config = dict(
    n_layer=10,
    d_model=640,
    n_head=5,
    n_kv_head=5,
    head_dim=128,
    d_mlp=1920,
    vocab_size=16384,
    activation='gelu',
    norm='layernorm',
    norm_place='post',
    norm_eps=1e-05,
    positions='learned',
    qk_norm=False,
    attn_scale=0.0884,
    bias='all',
    tie_embeddings=True,
    parallel_block=False,
    init='normal',
    init_std_qkv=0.0236,
    init_std_o=0.00528,
    init_std_up=0.0236,
    init_std_down=0.00528,
    optimizer='soap_variant',
    lr=0.000995,
    lr_mult_o=1.14,
    beta1=0.95,
    beta2=0.98,
    lr_head=0.00543,
    warmup_steps=200,
    schedule='wsd',
    decay_fraction=0.618,
    decay_shape='exp',
    final_lr_fraction=0.0,
    batch_tokens=262144,
    seq_len=1024,
    doc_mask=False,
    train_tokens=1403000000,
    steps=5353,
    dataset='wikipedia_en',
)
Each number is 128 + 32 x the weight over the matrix's rms, rounded and kept within 0 to 255. Layers, rows and columns count from 0.

# layer 5 MLP down, 640x1920, rms 0.0405, rows 128-170, columns 0-159
[[147 161 115 105 141  90 183 129 104 117 128 130 131 144 118  56 131 105 104 108 116  91 118  67  67 142  99 119 131  82  63 123 121 102 135 110  80 167 133 133 124  93 125  91  99 136 112 123 165 105 111 127 161 159 161 129 104 125  97 130  95 115 152 102 161 144 126  67 109 142 105  96 120 127 106 110 145  74 167 142 156 134 126 198 138 151  53 164 145 136 138 130 112  78 137 176  65 150 123 129 161 161 179 113 133 120 146 190 142 128 165 198  76 126  78 126 193 129 153 124 135 121 129 111 158 145 122  79 122 215 180  94 150 121 123  91 124 154 142  86 142  96 134  95 183 119  93  76 136 110  85 151 116 111 159 162 124 171 149 173]
 [144 127 160  90 177 143 161  78  88 129 126 112 157 136 197 145 136  78 157 136 142 117 115 172 116  67 161  98 164 116 113 126  95 192 160 173 150  93 139 154 123 166 153  75 103 143 134 128 114 131  73 135  92 131  77 109 164 117 113 151 150  92  83 105 128 105 139 143 133  92 124  94 173  97 146 163  94 129 113  93 106  44 125 104 117 128 139 106 111 121 144 130 129 151  99  99 135 125 174 150 125 212 131  82 139  85 187 124 113 139 124  88 132 144 168 155 119  91  93  50 154 119 110 169 187  87 115 132 147 146 101  99 144 135  84 126 107 125 168 151 165  93  95 142 160 128  17 111 166 127  75  82  51 105 167 148 114 131 130 125]
 [ 67 236 112 116 125  97 116 155 102 105 104 114 105 148  98 123 135 175  36 128  86 174 172 202 134 131 141 157 157  58 144 126 173  82  90 113 112 150 119  78  71 174 131 181 140  99 188  79 175 152 113 114 103 133 132  83 138 142 101  52 132 136 203  94 120 181 152 188 180 118 164 141 125 163  93  96 154 116 178 132 168 125 128 136 132 133 130 160 129  89 141 144  74 123 183 104 123 132 126 112 103 197 110 138 138 143 149 190 144  98 133 124 137 142 141  93  66 133 115 116 119 131 170  98 148 148 144 190 145 140 122 191 103 130 105 123 185 136 117 122 155 153 124 104 164  49 137 126  94 138 175 178 139 151 159  68 100 112 149 147]
 [111 174  89 136 129  42 151  61 103 143 157 148 121  83  95 101 142 159 154  90  77 107 113 117 100 111 174  83 156 110 113 135  77 129  99 156 147 147 160 106  75 136 156 107 110  35 117 155 157 122 137 159 113 107 173 157 104  78 104 103 102  99 109 125  91 116 128  74 161 133 111 138 141 154 168 145 140 118 129 120 183 118  53 105 102  90  80 154 146 119 155 175 132 109 150 190 181 129 139 107 117 131 103 143 127 120 163  36 198 175 140 139 100 103  74 117 143 120 140 109 112  85 152 119 183 132 154 144 112  86 167 113 150 143 124 141 180 138  77  89 134 147 153 116 113 129 132 157 180 129 168 165 147 161  96 192  89 160 141  82]
 [184 124 130 124 120  57 124 133 144 155 113  89 162 176  89  48 106 127 122 133 103 104 130 158 103  85 137  87  93 138  57 168 144 138 141 186 132 131 180 185 149 166 114  74 101  52 152 159 115 167 128 125  97  43 102 158 134 126 156 125 132 122 109  93 146 141 112 145 166  88 162 103 104 158  66  79  39 105 136 135  92 169  72 144 127 111 147 108 131  95 138 180 140  85  94 152 110 109 115 126  64  56 132  96  68 156 141 113 162 156 135 143 128  56 126 163 114 163 119 128  90  99 118 134 120 117 133 114 192 138 156  90 136 114 155 185 166 255 130 190 157 121 125 178 104 129 177  80 125 132 136 242  99 139  44 136 115 117 177 141]
 [ 95  89 178 144 176 160 137 144 118 151 139 123 119 107 116 120  84  72  95 118 111  59 157  73 199  38 127 140 190 147 166 159  67 100 142 116 118 110 153 131 197 106 126 116 123 135 110 125 131 165 107 111 171 157 113 144 147 114 147 163 113 170 123 143 143 134 101 123 126 147 152 105  88 120 130 144 148 106 103 145 157 124 110 134 162  78 106  96 168  95 135 157 140 180  66 131 116 119 101 142 114 170 153  97 110 129 107 127 128 192 151 145 144 178  99 115 147 127 107 101 152 121 148 142 109 166  66 123 174  65 166 164 144  89  98 107 154 114 110 102 111  60 135  98 165 199  87 149 162 163  91 137 107 128 151 124 120 115 110 103]
 [125 186 143 159 137 161 101 129 201 125 104 142 155 144 123 157 153  71 124 143 126 162  51 147 133 115 178 153 115 136 114 173 168 126 129 117 148 167 142  67 104 105 126  65 146 208  93 113 173 136 125  92 116 141  86 113 160 171 116 155 170 125  96 114 110 157 175 100 122 149  66 120 105 154 135 116 106 173 145 136 108 136 128 123  75  98 142 117 114 163 146 142 105 148  55 107 111 116  69 173 142 136 128 156 117 180 183 159 126 166  92 145  76  92 119 184  88 130 151 167 162 104 149 168 131 148 110 140 163 134 157  77 197  94 143 157 184  98  91  91 117 115 152 109 113 164 123 183 135 122 129 142 129 114 120 126 158 104 113 120]
 [144 156 153  98 164 101 134 164 179  98 161 111 124 119 139 145  91  82 124 136 120 164 136 140 206 143 178 113  79 131 154 115 146  91 133  76 101 148 144 131 121 133 138 120  65 160 106 140 171 107 155 143 119  82 166 117 131 152 170  89  86 183 170 151  98 107 131 138 133  98 159 167 141 122 125 131  87 133  70 142 138 150 106 163 188 139 138 115 152 170 129 110  50 132 130 122 115 100  85 103 148 105 137 202 110  89  95  78  65  63 144 161 174 172 173 126 114 125 125 152 154 131 146  54 108 122  76  76 104  56 139 128 108 114 111 125 140  71 133 164  84 125 118 104 114 128 125 177 121 189 154 129 112 168 127 142 162 154 143 121]
 [ 96  59 199  95 153 121 122 163 161 115 130 100 123 130 151  56 123 172 156 122 136  99 106 140 124  64 139 134 122  98 126 133 157 146 110 100 107 116 110  78 144  97 121 114 121  95 194 138 110 162 122 110 109 130 129 115 112  92 106 150 105 134 109 119 108  95  70 121 132 156 132 149  78 168 163  91 155  56 124 172 206  77 105 117 167  88 126 112 130 141 124 136  59 123 181 174 150 177 101  94  98 125 108  60  97 134 124 162 172 123 120 123 208 197 121 105 151 163 135 167 114 183 105  71 155 112 152 163 154  50 152 138 101 114 126 120  89 102 161 104 145 173 126 126 158  76 196 145 144 129 134  90 157  35 129 166  59 120 115 139]
 [142 140 144 126  76  92 110  73  89 180  50 155 120  81 196 133 103 116 148 120 178 148 113  76  80 154 138 123 174 106 221 148  79 136  75 115 176  92 149 111  89 101 163 140  98 129 136 103  75  68 165 131 166 106  99 104 122  92 186 162 155 189  76  82 100 187 136 151 131  82 145  84 127 183  90 168 162 174 101  97 166 145 165 106 130 129 158  61 111 124  93 144 139 127 130 150  94 139 117 149 108 130 164 120 152 144 132 134 129 101 115 111 121 148  82 155 114  91 143  67 141 140 213 168 145 122  99 178  57 151 171 170 146 126 109  85 158 123 134  99 147 150 146 145 157 127 111 114 112 114 110  68 101  99 148 105 103 160 188  79]
 [125 119 103 102 138 153 151 142 138 152 136 120  75 172 172 190 139 150  92 128 172 148 118 134 181 153 176 128 163 128 180 133 104 118 147  95 133 107  64  90 139  95 112 188 141 156 102 120 195 159 158  85 120 225 115 110 148 201 106 165  76 147 112  51 155 188 127 138  95 122 127 150 129  76  95 123  98 151 167 158 200 114 205 112 139 135 100 148 157 135 134 125 125 147 204 169 135 192 147 111 130 153 119 161 138 126 124  71 177 181 127 116  98 193 158 123 117 105 130 113 139  66  94  92  89 113  96 116 126 123 139 173 128 159 116 118 114 140 139  98  81 129 197 140 130 153 125 108  90 114  76  77 199 179 139 114 127  81 159  97]
 [113 148 206 126 100 197 165  58 164 179 154 120  77 159 172  85 167 134 130 112 108 136 134  83 139 109 134 144 186 162 146 144  59 116 150 134  49 130 119  85 203 129 152 106 104 185 187  49 153 111 155 145 110 151 115 121 162 147 110 152  69 110 102 132 159 121 136 160 151 123  26  94 143 132 198 159 120 165 137  66  55 148  75  91 107 150 172 102 147  42 172 205 167 125  93 104 130 163  74  78 112  94 189 113 142 175 147  93 149 183  74 117 130 154 119 146 140 138  79 140  62  87 143 133 113 117 168 138  99  92 139 111  87 120  93  88 186 122 138 111 146  71 145 164 131  83 134 143 150  62  68  98 112 122  96 183 109 127 115 100]
 [ 99 123 156 104  78 194 152 109 109 124 182  93 128 185 125 105  91 131 201  82 135 162 114 102 147 140 115 124  85 143 198 127 126 160 155 190 140 101  42 141 185 135 178 139 143 137 147  99 147  91 183 141 130 157  88 138 101 214 119  56  96 102 130 114 131  99 137 100 127  89  94 135 106 153 100 163 148 107 124 200  87 178 124 148 140 131 111  79 148 143 103  80 125 162 185 105  83  94  43 142 124 125 135 169 156  89 106 144 116 117  82 146 163 161  94 128 128 148 173 105 135  96  93 124 137 174 125 127  80  62  91 136  98 167 118  97 101 171 104 176  96 169 152 116  74 136 118 151 116 138 114 109 109 119 128 165  97 171 185 101]
 [ 46 114 118 124 119 141  99 119 130 109 140  80 176  86 128 136 150 130 119 133 147  71 137 120 136  83  88  55 101 118 125 135 135 137 161 189  90 129 145 103 127 129 147 105 159 117 169 100 127  85 113 137  89 124 124 114 159 156 107 153 136 123 169  86 170  88  57  93 140 130 116 136 125 137 116 100  93 118  97 168 149 136 167 140 123 130 109 139  66 182 125 159 142 130 137  94 140 134 180 153 219 148 118 119 147  82 148 137 108 115 174 141 110 112 147 107 174 117 141  98  71 120 111  97 168 154 128 127 119 160  57 134 185 141 140 122 117 126 171 140 105 115 133 112 120 206 138 136 151 136 134 102 113 139 118 136  80 107 168 116]
 [113 119 136 137 123 113  88 159 112 161 139 132  95  91 125 130 169  31  98 101  96 190 120 118 143 154 100 151  75 149 122 118 147  60 129 115 122 168 160 140 158 171 175 156 106 144  86  82  73 122 121  91 151 158 110  85 163 123  89 131 157 120 135 161  99 138 152  80 144 166 174 128 191 178 132 121 137 105 118 136 121 123 138 115  73 125 125 156  96 111 140 135 143 159 111 137  30 146 117  76 157 183 122 107 132 120 166 129 153 192 186 164 140 104 147 116 180  62 153  59 159 111 127 216  85 139 130 214  86 114 182 134 204 116 158  98 161 110 171 137 128  98 110 132 136 159 162 136 116 117 134 127 129 151 248 147  70 100 120 100]
 [ 90 169  84 144 125 117 132 115 131  99  98 127  69  85 165 104 133  98 114 104 131 144  59 119 156  94  94  82  78 112 116 109 173 149 177 116 171  53 104 111 139 123  87  34 119 150 148 180 192 105 122  97 105 171 140 121 161 140 146  93 105 158  96 146 102 140 143 138 127 157  61 192 135 118 102 116 119 118 139  97 150  58 124 144 113  97 163 142  89 132  99 140  23 121  87  76  59 110  78 181 113 137 131 151 108 124 116 145 116 169  90 113 120 130 177 108 164  87 108  96  75 134 140 110 105 119  71  93 162 113 162 170 108 121 114 127 103  84 127  67 160 123 132 133 137 172 138  66 158  62 145 102 125  95 111 183 153  77 134 107]
 [167 106  97 176 104  95 143 116 158 127 130 169 131 125  88 146 130 125 136  80 180 115 141  53 159 116 164 131  88 161  58  89 162 158 130 155 198 152 106 184 160 148 137 165 142 153 105 171 126 145 165 142 169 120 169 102 180 148 184 120 153 164 105 157 153  84 162  69 134 171 176  85 169 111 140 204 149 125 101 112 122 103 103 136  87 117 129 158 154 153 147  81 152 159 108  87 149  60 164 134 121 117 140 108 162 171  94 131 140 161  94  65 114 117 131 122 100 161  85 121 175 104 125  94 167 119 131 119 153 118  50 150 121 155  94  95 151 154 114 141  88 141 149 119  57  86 114 123 175 143  78 163 145  93 106  87  86 183 132 111]
 [118  94 105  77 164 112 163 112 130 143 173  98  57 130  85 207 147 131 114 122 148  99 156 121 112 126  58 122 156 148  86  67 131  89 145  89  82 125 161 177 120 126 123 101  93 174 139 101  83 118 135 142 134  50 154 165 106 162 155 163 127  93 148 133 131 177 115 145 136 135  61 122 120 142 148  71 134 165 148  75 142  69 120 150 114  97 119  88 110 124 152 141 109 144 153 115 134 132 146 163 127 147 137 113 186 107 122 150 135 125 116 176 139 155 132 138  75 122 145 107 115 121 130 128  88  74 157  24 104 173 117 103 128 158 114 139 100 115 156  94 116 124 134 130 177 132 136 143 155  81 187 105  90  82 129  51 213  83 123 187]
 [140 113 183  96 170 135  83 114 113 151  66  90 138 112 173 129  70 135 109  70 105 101 155 119 120  76  92 171 142 164 119 108  34 137 123 111 145 120 153  82 177 155 137 138  52 108 168 186 118 172 131  96 170 130 132  86 158 200 106 130 123 107 165 124 167 143  83 152 164  98 125 107 128 147 170 134  78 165 112 137 101 146 138  67 140 150 105  99 131 191 102 116 161 111 127 154 137 160 113 139 112 131 145 127  76 129  96 167  98 102 164 160  91 172 168 131 127  89 153 153 118 146  56 110 159 153 132 123 140 108  73 104 142 146 169 175 135  94  98  91 139 163 151  86 113  97 160 110 185 138 104  67 153 151 101 133 177 115 116  95]
 [112 165 128 137 153 137 119 133 130 121 173 110 112 107 151 145 135 104 176 142 162 152 129 100 159  84 122  90 159 127  83 122 118  96 159  94 124 167 162 124 118 113 132 101 103 129 148 114 147  59 102 124  98 114 129 130 114 130 180 132 171 112  96 106 136  97 104 127 130  97 144  82 166 159 130  62 104  95 133  64  95 101 100 120 121 149 141 165 118 123 120 110 152 129 103 124  98 154 117  98  94 120 112 170 111 154 150 129  66  98  76 110 101 108  93 135 126 135 127 118 148  95  75 205 136 116  79 155 110 139 218 123 155 120 124 146 148 146 126 129 180 145 154 178 135 174 124 162 120 180 138 107 157  63 110 143 152 141 139 122]
 [118 144 145 157 102 158 138 134 117  98 191  85 140 107  40 134 161 159 141 154 109 107 111 144 157 129  99 161  90 143 143 125  83 117  94 150 114 131 121 158  97 138 239 133 164  74 109 140  64  69  95 131 130 154 127 106 169 157 176 168 135 147 111 135 100 162 126 113  74 109 129 166  97 141 127 140 183 132 143 100  59 140 164 130 144 153 145  88 170  96 155 163 136 145 216 171 124 147  86 113  80 137  54  43 119 129  96 108 144 161 158 143 129 162 118 123  98 130 142  84  95 115 110 150 167  52  87 169 122 228 123  88 143 149 139 171 143  86 172 161  27  74  90 122 167 127 144 116 117 144 137 171 146 174 102 109 111 163 115 127]
 [ 75 123 178 132 184  98 149 146 136 118 157 159 138 121 109 149 120 109 138 110 140  81 103 112 144 146 169 173 128 105 135 106 130 106 191  84 101 131 154 183  93 112 112 129 118 185  86  46  97 104 169 127 124  99 118 152 150  79 180 137 139 126 115 164 130 127 154 135 125 135  83 149 150 111 152 126 158 135 136 124 175 121 162  78 101  82 138  93 133 159 163 120 113 122 132 103 127 129 132  56  72 120 187 171  85 166 122  32  98 103 128 127 131  93 138 160 124 198  86 195 127 197 119 193 112 180 116  67  88 138 134 106 197 113 133  90  53 151 135 122  95 160 115 159 152 120  84 223 124 164  88 103 164 102  85  93 121 183 114 139]
 [119 120  96 120 132  97 110  84  91 188 115  67 124 129 123  31 162 130 163 137 125  89 103 156 112 112 119 115 128 118  88 144 139 201  87 108  97 156 119 109 142 142 123 162 124 146 151 173 147 168  59  80 122 109 105 123 119 138 145  87  93 181 106 123 142 158 102 124  86 103 143 189  78 121 140 133  85 119 140 173 108 119 142 118 118 116  83 119 158  93 186 147 242 126 124 109 137 135  74 128 140  94 100 153  95 149 116  93 164 164 124 137 145 176 115 107 112 117 163 140 140  83 130 139 162 126 108  81 102 125 107  87 140 104 142 139 145 105 186 116 135 103 115 118  98  79 138 101 139 119 131 103 110 146 112 105 101  49 113 113]
 [ 46  89 151 168 112 102 141 161  95 156 166 170 139 128 119 136 114  89 135 156  79 165 147 165 143 120 136 121  99 145  97 129 122 162 123 115 165  43 220 165  42 144 143 127 106  74  98 153 164 145 199  81 120  81  85  58 116 106  72 132 141 141 107 160 183 143 150 113 150 135 133 103 114 176 158  99  79  78 131 157  83 105  48 156 137 148  89 146 163 131 134 104 117 155 135 140  91 146 142 118 168  68 118  85 132 175  83 122  56 105 119 130 103 147 142 149 107 137 128 141 142 134 172 120 159 116 146 114 174 137  94 124  76 165 109 108  74 150 146  87 113 206 144 130 107 146  73 106 124 180 160 139 138 129  83  83 107 170  96 162]
 [134 115 150  98 135  75 133 106 154 110  88 119 196  79 115  83 135  62  35 174 143 128 188 128 140 142 133 159 141 162 119 137 125  64 114 158  89 200 169 156 122 156  65 143 190  92 151  98 147  98 118 179  81 134 126 105 153  99 161 150 127 131 113 137 154  89 100 192 126 130 167 163  67 161  95  87 103 134 126  73 139 125  94 108 112 127 110 124 124 170 123 101 156 137 194 172 166 120 149 145 169 120 102 125 113 159 173 104 136  67 110 104 139 172 133 132 205 127 125 163 127 100 158 128  88 142 112 122 191 165 176 110 135 132 159  87  83 105 114 141 126 128  60 177 142 180 142 161  77 140 119 153 106 191 121 137 135 160 101 130]
 [145 151 123  74 128 113  86 133 171 128 125 147 162  98  98  92  79 141 130 107 119 139 136 114 225 101  91 116  96 101 117 123 122 104 161 110 127 131  99 113 142 149 199  95 125 103 119 120 124 115  96 118 167 153  87 113 123  73 122 147 128 160 121 169 133 103 107  93 114  92 147 152 142 104 141 159 156 122 146 145 119  36 145 102 145 131 160 121  69 119 128 138 108 197 153 132  95 128 174 128 124 174 162 124 125  87 161  69 161 135  58  98 156  94  86 168 144 166 128 134 157 146 123 152 141  96 137  67 189 144 168 116 164 134 108 129 126 137  96 140 102 119 119 141 177 146 142 151 114 166 152 102 119 110 127  81 145 129  90 139]
 [113 118 151 120 118  90 176 125  95 105 159  85 130 147  86 176 145 179 135 128 153 157 126  83 134 127 120 107 147 157  66  77 167 127 146  89  88  92 148 161 164 160 120 148 107 144 143 135 106 113 100  82 148 118  81 142 162 129 160 126 131 123 188 156  94 157 148 104 116 177 116 156 143 158 101 127 110 139  89 172 152 122 121 143 129 116 229  84 155 120 130 143 104  70 141 103 126 127  96 148  89 134 120 147 112 180 148 128  92  70 142 149 122 139 150  51 151  85 147 128  74  63 152  88 159 132 128 117 145  90 109  67 165 180 150 150 190 106  70 159 158 140  50  99 130 113 113  91 113 140 111 131 142 126 146 155 119  82  82 155]
 [114 148  94 120 188 136 130  83 165 101  82 166  83 148 126 186 131 145 188 101 183 149 149 104 178  74 136 171 102  72 195  73 161 150 118 117  69 150 161 126 148 113 145  97 170  58 166 146 175 178  99 163  85 102 163 103 124 108 107 120  81 156 119  86 196 143 148  84 119  85  82 105 116  50 144 159 153 149 172  69 142 105 188 158  92 118 104 122  56 107 125 152 130 113 128  91  83  93 143 150 160 108  64  81 182 124 178 129 113 157 186 133 104 146 128 126 128  54 143 121  70 127 138  69 174  99 117 134 102 167 129  84 151 128 136 143 160 107 133 160 121 186 139 198 139 101 142 181 103 103 148 121 136 155 138 138 151 125 180 146]
 [111 178 117  98  92 159 142 107 156 168 124 110 135  93  92 141 144 123 119 121  94 123 129 118 114 160 183 123 118 127 104 110 128 136 119 110 166 134 177  77 176 134 136 155 155 127 161 195 145 154 109 106 126 129 181  67 164 115 131 146  82 114 115  45 149 139 186 112 139 160 151 153 119 143  72 104 115 129 172 112 113 146 131 126 117 146 145  87  69 123 132 120 129 148 135  93 103 142 152 118  92 157 143 129 126 146 130 129  72  97 146 181 127 151 129 143 120 107 118  82 120 129  97 119 132 159 119 131 154 117  94  80 117 114 149 168 105 103  97 134 109 159 118 107 174 154 139  68 117 106 133  37 154  87 185 131 101 152 108 180]
 [117 128 153 129 148 140 155  82 189  61  95  93 109 145 105 123 139 136 155 141 137  65 136 175 137 164 147  50 134 109 148 146 101 197  78 151  94 102 123 139 177 112 169 212 130 150 136 142 113  82  97 157 127  81 169 144 131  97  73 204 108 132 138 124 129 106 170  84 141 113  71 120 114 134 112 109 148 132 124 130 155 135 148  96 145  75 128 146 135  84 151 137  34 153 127  99 127  53 114 140 144 142 139 138 103 196  50 117 102  88 142 121 136  51 138 148 131 119 130 136  96 142  53 112 159 197 132 151  86 137 118  90 130 171 185  68 114 134 110  82  89 150 154  71 128 161 164 174 185  80 178 121 142 123  95 124 138  35  99 123]
 [107 169  91 123 108 101 145 155  70  93 153 194 105 123 128 145 178 110 110 123 133 126 126 117 156 130 118 115 108 171 133 117 162 118 129 120 133 150  62 139 126 150 126 112 157  79 112 146 145 140 114 133 105  66 187 103 151 117  81 147  62 101  93 116  68 186 110 108 136 155  60  91 152 165 136 175 123 122 109 107 130 117 123 125  82  78 142 138 160 110 135  68  91  93 135 120 168 152 147 126 100 164 119 144 144 122 131 115 105 163  86 165 107  83  92 119 113 123 123 123 140 138  96 111 140 134 108 101 112 150 142 126 169 172 112 157 122 170 136  85 142 135 171 130 152 108 113  35 146 126 183 200 133 147 106 155 175 123  68 149]
 [137 141 140 115  67 132 150 174 141 163  99  85 154  88 109 104 141 102 123 149 113 110 178 146 116 157  92 100 141 167 147 151 153 100  94 163  61 100 100 111 132 121 109 134 147 155 161 146 160 179 114 167  87  90  59 119  82 136 148 152 164  82 160 160 103 189 143 127 148  58 157  99 136  98 103 125 109 172 114 143 141 140 130  61 143  54  95 149 164  85 183 100 135 174 154 157 156 153 153 129 122  63 134 146 115 180  89  94 156 138 122  92 159 122  66 155 151 132 179 122 142 112  94 176 105 142 123 154  71 145  71 167 138 158 130 114 136 104  49  49  50 142 128 129 147 194 109  76 107  96  96 124 139 104 133 126  85 137 103 146]
 [167 143 190 102 120 163 152 118 150 151  87 131 155  90 118 105 190 122 166  80 136 126 129 125 175 129 132 131  98  95 139 161 156  95 144  61 116 134  69 137 120 118 129 104 107 110 114  95  68  64  88 148 162 116 180 144  92 157 102 127 144 152 144 165 125 125 155 157 170  96 109 106 171  93 142 108 135 132 115 118 117 135 107 142  76 143  97 145 119 108 125 111 132 124 116  68 104  76 162 155 141 103 118  47  73 127 116 118  91 162 162 172 103 125 154 106 173 206 171  91  85  94 111  74  56 149  63 167 117 141  58  92  87 119 108  98 150 130 130 115 122 167 137 126 121 118 137 174 129  68 137 168 216 151 125  87 211 133 171 166]
 [173 114 123 113 121 135  61 162 118 138 122  98  94  71 138  86 142 173 159 150 173  71 122  65 160 143 112 150  57 156 152 114  85 126 119  75 152 152 133  73 115  83 151 124 107 128 150 193 136 154 200 143 132 230 141 121 148 174 115 163 147 145 127 154 135 120 169 116 132 130 149  31 129 166  72 119  95 139  52  90 113  95 107 138 103 140 139 111 175 129 110 109 159 107  97  73 190 103 184 153 115 165  93 148  96 119 162  89 167  92 135 121 133 116  86  94  98 164 175 117 151 148 143 155 177 107  97 158 124 100 132 154 104 165 120 151 123 122 141 115 107 151 122  96 129 106 115 129 134 136 102 152 170  99  92 175  98 149 194 135]
 [ 78  93  83 129 151 197 138  74 153 122 131 119 106 155 117 116  90  94  95 132 156 155 137  88 175 120 105 175 120 174 178 129 114 124 153 134 132 121 108 150 139 142 127 165 125 124 111 141 113 123 123 153 105  84 100 100 162 121 100 130 132 142  58 145  95 129  82 154 116 156 139 175 123 146  79 141 131 120 125 166 154 143 121 188 119 138  78  83 165 173 111 126 137  93 156 159 134 197  94  92 106 159 141 161 128 139  91 110 130 113 155 133 190 152 121 131 175 150 104 102 105 136 112  98 109 143 102 151 164 135 119 148 208 131 120 111  73 121 128 142 120 112 113 100  76  98 123  90 135  96 112 131 110 142 111 173 162 103 180 155]
 [198 125 107 141 150 143 125 150 124 226 130 118 108 137 153 167 204  99 142  90 132 110 101 117 200 147 142  88  88 108 179 103 155 147 100 130 101 134  84 109  93 148 158 127 125 122 146 138 117 159 134  94 159  90 102  93  76 149 135  82 140 128 110 147  80 125 142  96 153 152 137 144 113 105 139 146  79 197 131 221 117 128  81 115 102 118 129 137 128  96  73 141 128  86  78 111 100 146 121 129 116 138 127 158 124  75 127 129 147 129  86 112 144 153 138 135 110 154 110  87  94  85 145 158 145  85 127 128 146  91 122 130 116 136 144 143 178 100 128 105 126 123 120 119 108 157 127 135 119  58  86  99  98 108 143  77 110 130 156 136]
 [108 130 157  90  67 102 109 150 117 137 106 171 109 126 123 170 170 117 136 117 179 185 155  49  87 148 126 132 144  88 175 195 137 123 186 103  93 123 148 128 103 144 119 114 131 117 171 178 135 126 120 164 179 152 160 144  88 189 168 142 107 106  96 159 126 149 142 123 141 129 133 155 160  81 131 163 123 180 180 107 127 114 132  76 141 105 129  96 151 129 131 113 116 120  97 131 149 146 135 164 137 189 153 161  59 166 133 173  82 135 168  76  85 104 105 128 125  53 144  27 115 133 101 166 168 159 114 150  72 152  98 152 130 147  86 184 131 137 122 109 175  93 117  91 168 129 150  78  73 111  98  91 141 113 162 136 126  97 128  97]
 [138 115 135  86 195 136  96 217 143 144 145 137 176  69 121 132  91 137 108 115 102 140 147 155 138 115 140 186 114 134 113 151 144 127 165  93 182 148 175  49 158 156 100  87 119 159 141 153 167 158 151 152 153 137 102 101  89  94 123 112  86 135 124 167 102 191 122 109 126 128 155 132 182 108  96 127 114 151  80 216  58 132 166  97 102  86 137 162  99 127 196 214  74 106 111 108 101 105  87 170 154 118 116 124  70 176 136 151 172 179 165  90 156 103 175 119 114 145 139 125 115 120 113 139 212  96  90  96  94 123 122  99 140 130  99  78 168 157 121  97 130 112 178 125 183 151 116 129 166 175 164 161 137 151 160 131 121 198 163 174]
 [172 123 119  89 158 153 101 122 159 105 106 115 136 116 100 174 125 159 122 125 162 135 110 107 145 112 110 119 142 149 104 153 150  76 139  97 126 118 152  79 123 158 126 158 101 170 147 156 108  93 135 186  34 177 117 148  91 127 138 191 167 141 107 109 129 121 135  80 187  87  38 171 105 119 160  99 170  88 147  76 111 141 193 165 130  95 167 134  97 138 118 148 115 121 125 110 158  96  98 147 101 127 143 145 115 160 130 170 114  72  87 139 198 113 109 110 113 127 143  90 126 198 129 108 175 184 175 135 119 116 148  60 148 134 118 161 132  70 100 205 198 101 116 115 141 144 107 128 102 116 150 161 148  73 129 136 120 115  93 151]
 [153 178 112 138  97 148 101 162 127 139 111 171 145 125 164  98 120 151  96  80 140 172 129 127  91 110  97 161  80  93  86 147 141 165 136  89 121 169 127 104 135 137 136 126  69 147 108 119 108  96  98 110 100 123 127 201 161 116 152 113 143 141 129  88  73 160 126 120 111 168 159 106  90 104 128 144  88 115 118 172 131 161 150 130 131 127 137  86 130 120 117 185 203 140 123 131 137 106 134 148 106 143  91 122 126 139 142 100 157 130 129 237 164 103  83  92 145 154 156  98 124 113 140 186 139 170 128  69  67  77 127 107 109 154 131 187  53 106 106 147 128 122 184  86 145 139  79 134  97  78 145 143 131 137 156 154 127 135 117 116]
 [147 150 191 122 154 142 129 135 128 130  72 174 115 110 107 131  85 154 128  95 154 120 114 103 112 165 140  90 144 140 172 179 154 157 123  55  91 116 105  64 117 186  69 143  74 184 144 160 167 134 115 112 111 130  38 148 144  88 123 138 126  67 153 116 146 109 108 108 124 144 135  88  91 143  92 102  89  71 107 150 168 124 130 170 177 141  70  77  95 152  85 128 163 100 129  82 132 123 127 135 130  70 157 132 121 127  93 127 164 152 148 170 137  81 107 119 170 117  78 119 136 133 117 184 163 178 151 112 130 130 106 130 116 141 120 165  76 138 130 171  71 153 149 172  85 149 137 181 134  89 126 112  86 152 105 116 156 117 149 127]
 [154 116 100 121 132 110 131 113  90 197 176 153 124 157 149 150 101  96 101  99 186 154 125 110  97 117 186 179 116 127 160 160 102 191 163 143 114 151 143 127  71  42 129 139  94 146 121 120 144 169  94 127 152 130 115 193 159  98 146 165 150 154 156 146 161  51  66 130  83 172 134 137  93 115  74 121  86 162 133  88 114 135  88  89 114 124 160 184  79 203 137 160 103  92 115  89 160 116 158 106  96 145 137 126 131 137 116 148 161 145 126 134 138 154 101 146 144 163 105  92 137 167 188 134 182 182  59  64 158 185 110 163  68 105  76 137  96 128 141 120 155 118 143 105 139 119 143 108 140 185 170 125 164 116 107  80 155 112  89 118]
 [101 144 101  89 133 145  92  97 126 112 136 177 160  80 167 127  88  76 116 150  78 155  88 108 130 131 157  93 123  94 130 133  94 136 111 147 169 171  73 108 124 118 191 137 127 172 170 124 149 120  88 143 101  96 147 104 105  99 165 139  89 156 147 165 127 117 117 163 171 146 122 152 169 109 146 126  96 141 101 171 112 146  95 194  51 107 144  74 104 138 133  97  95 115  77 165 117 145 191 143  87 159  42  97 150 157 153  79 106 129 165 167 148 117 185 131 137  90 111 142  31 159 148  91  43  91 122 132 114 139 144 121 130  93 105 101 136 115 135 154 119 137 152 199 133  90 127 152 168 145  98 104 131 131 118 197 156 136 109  67]]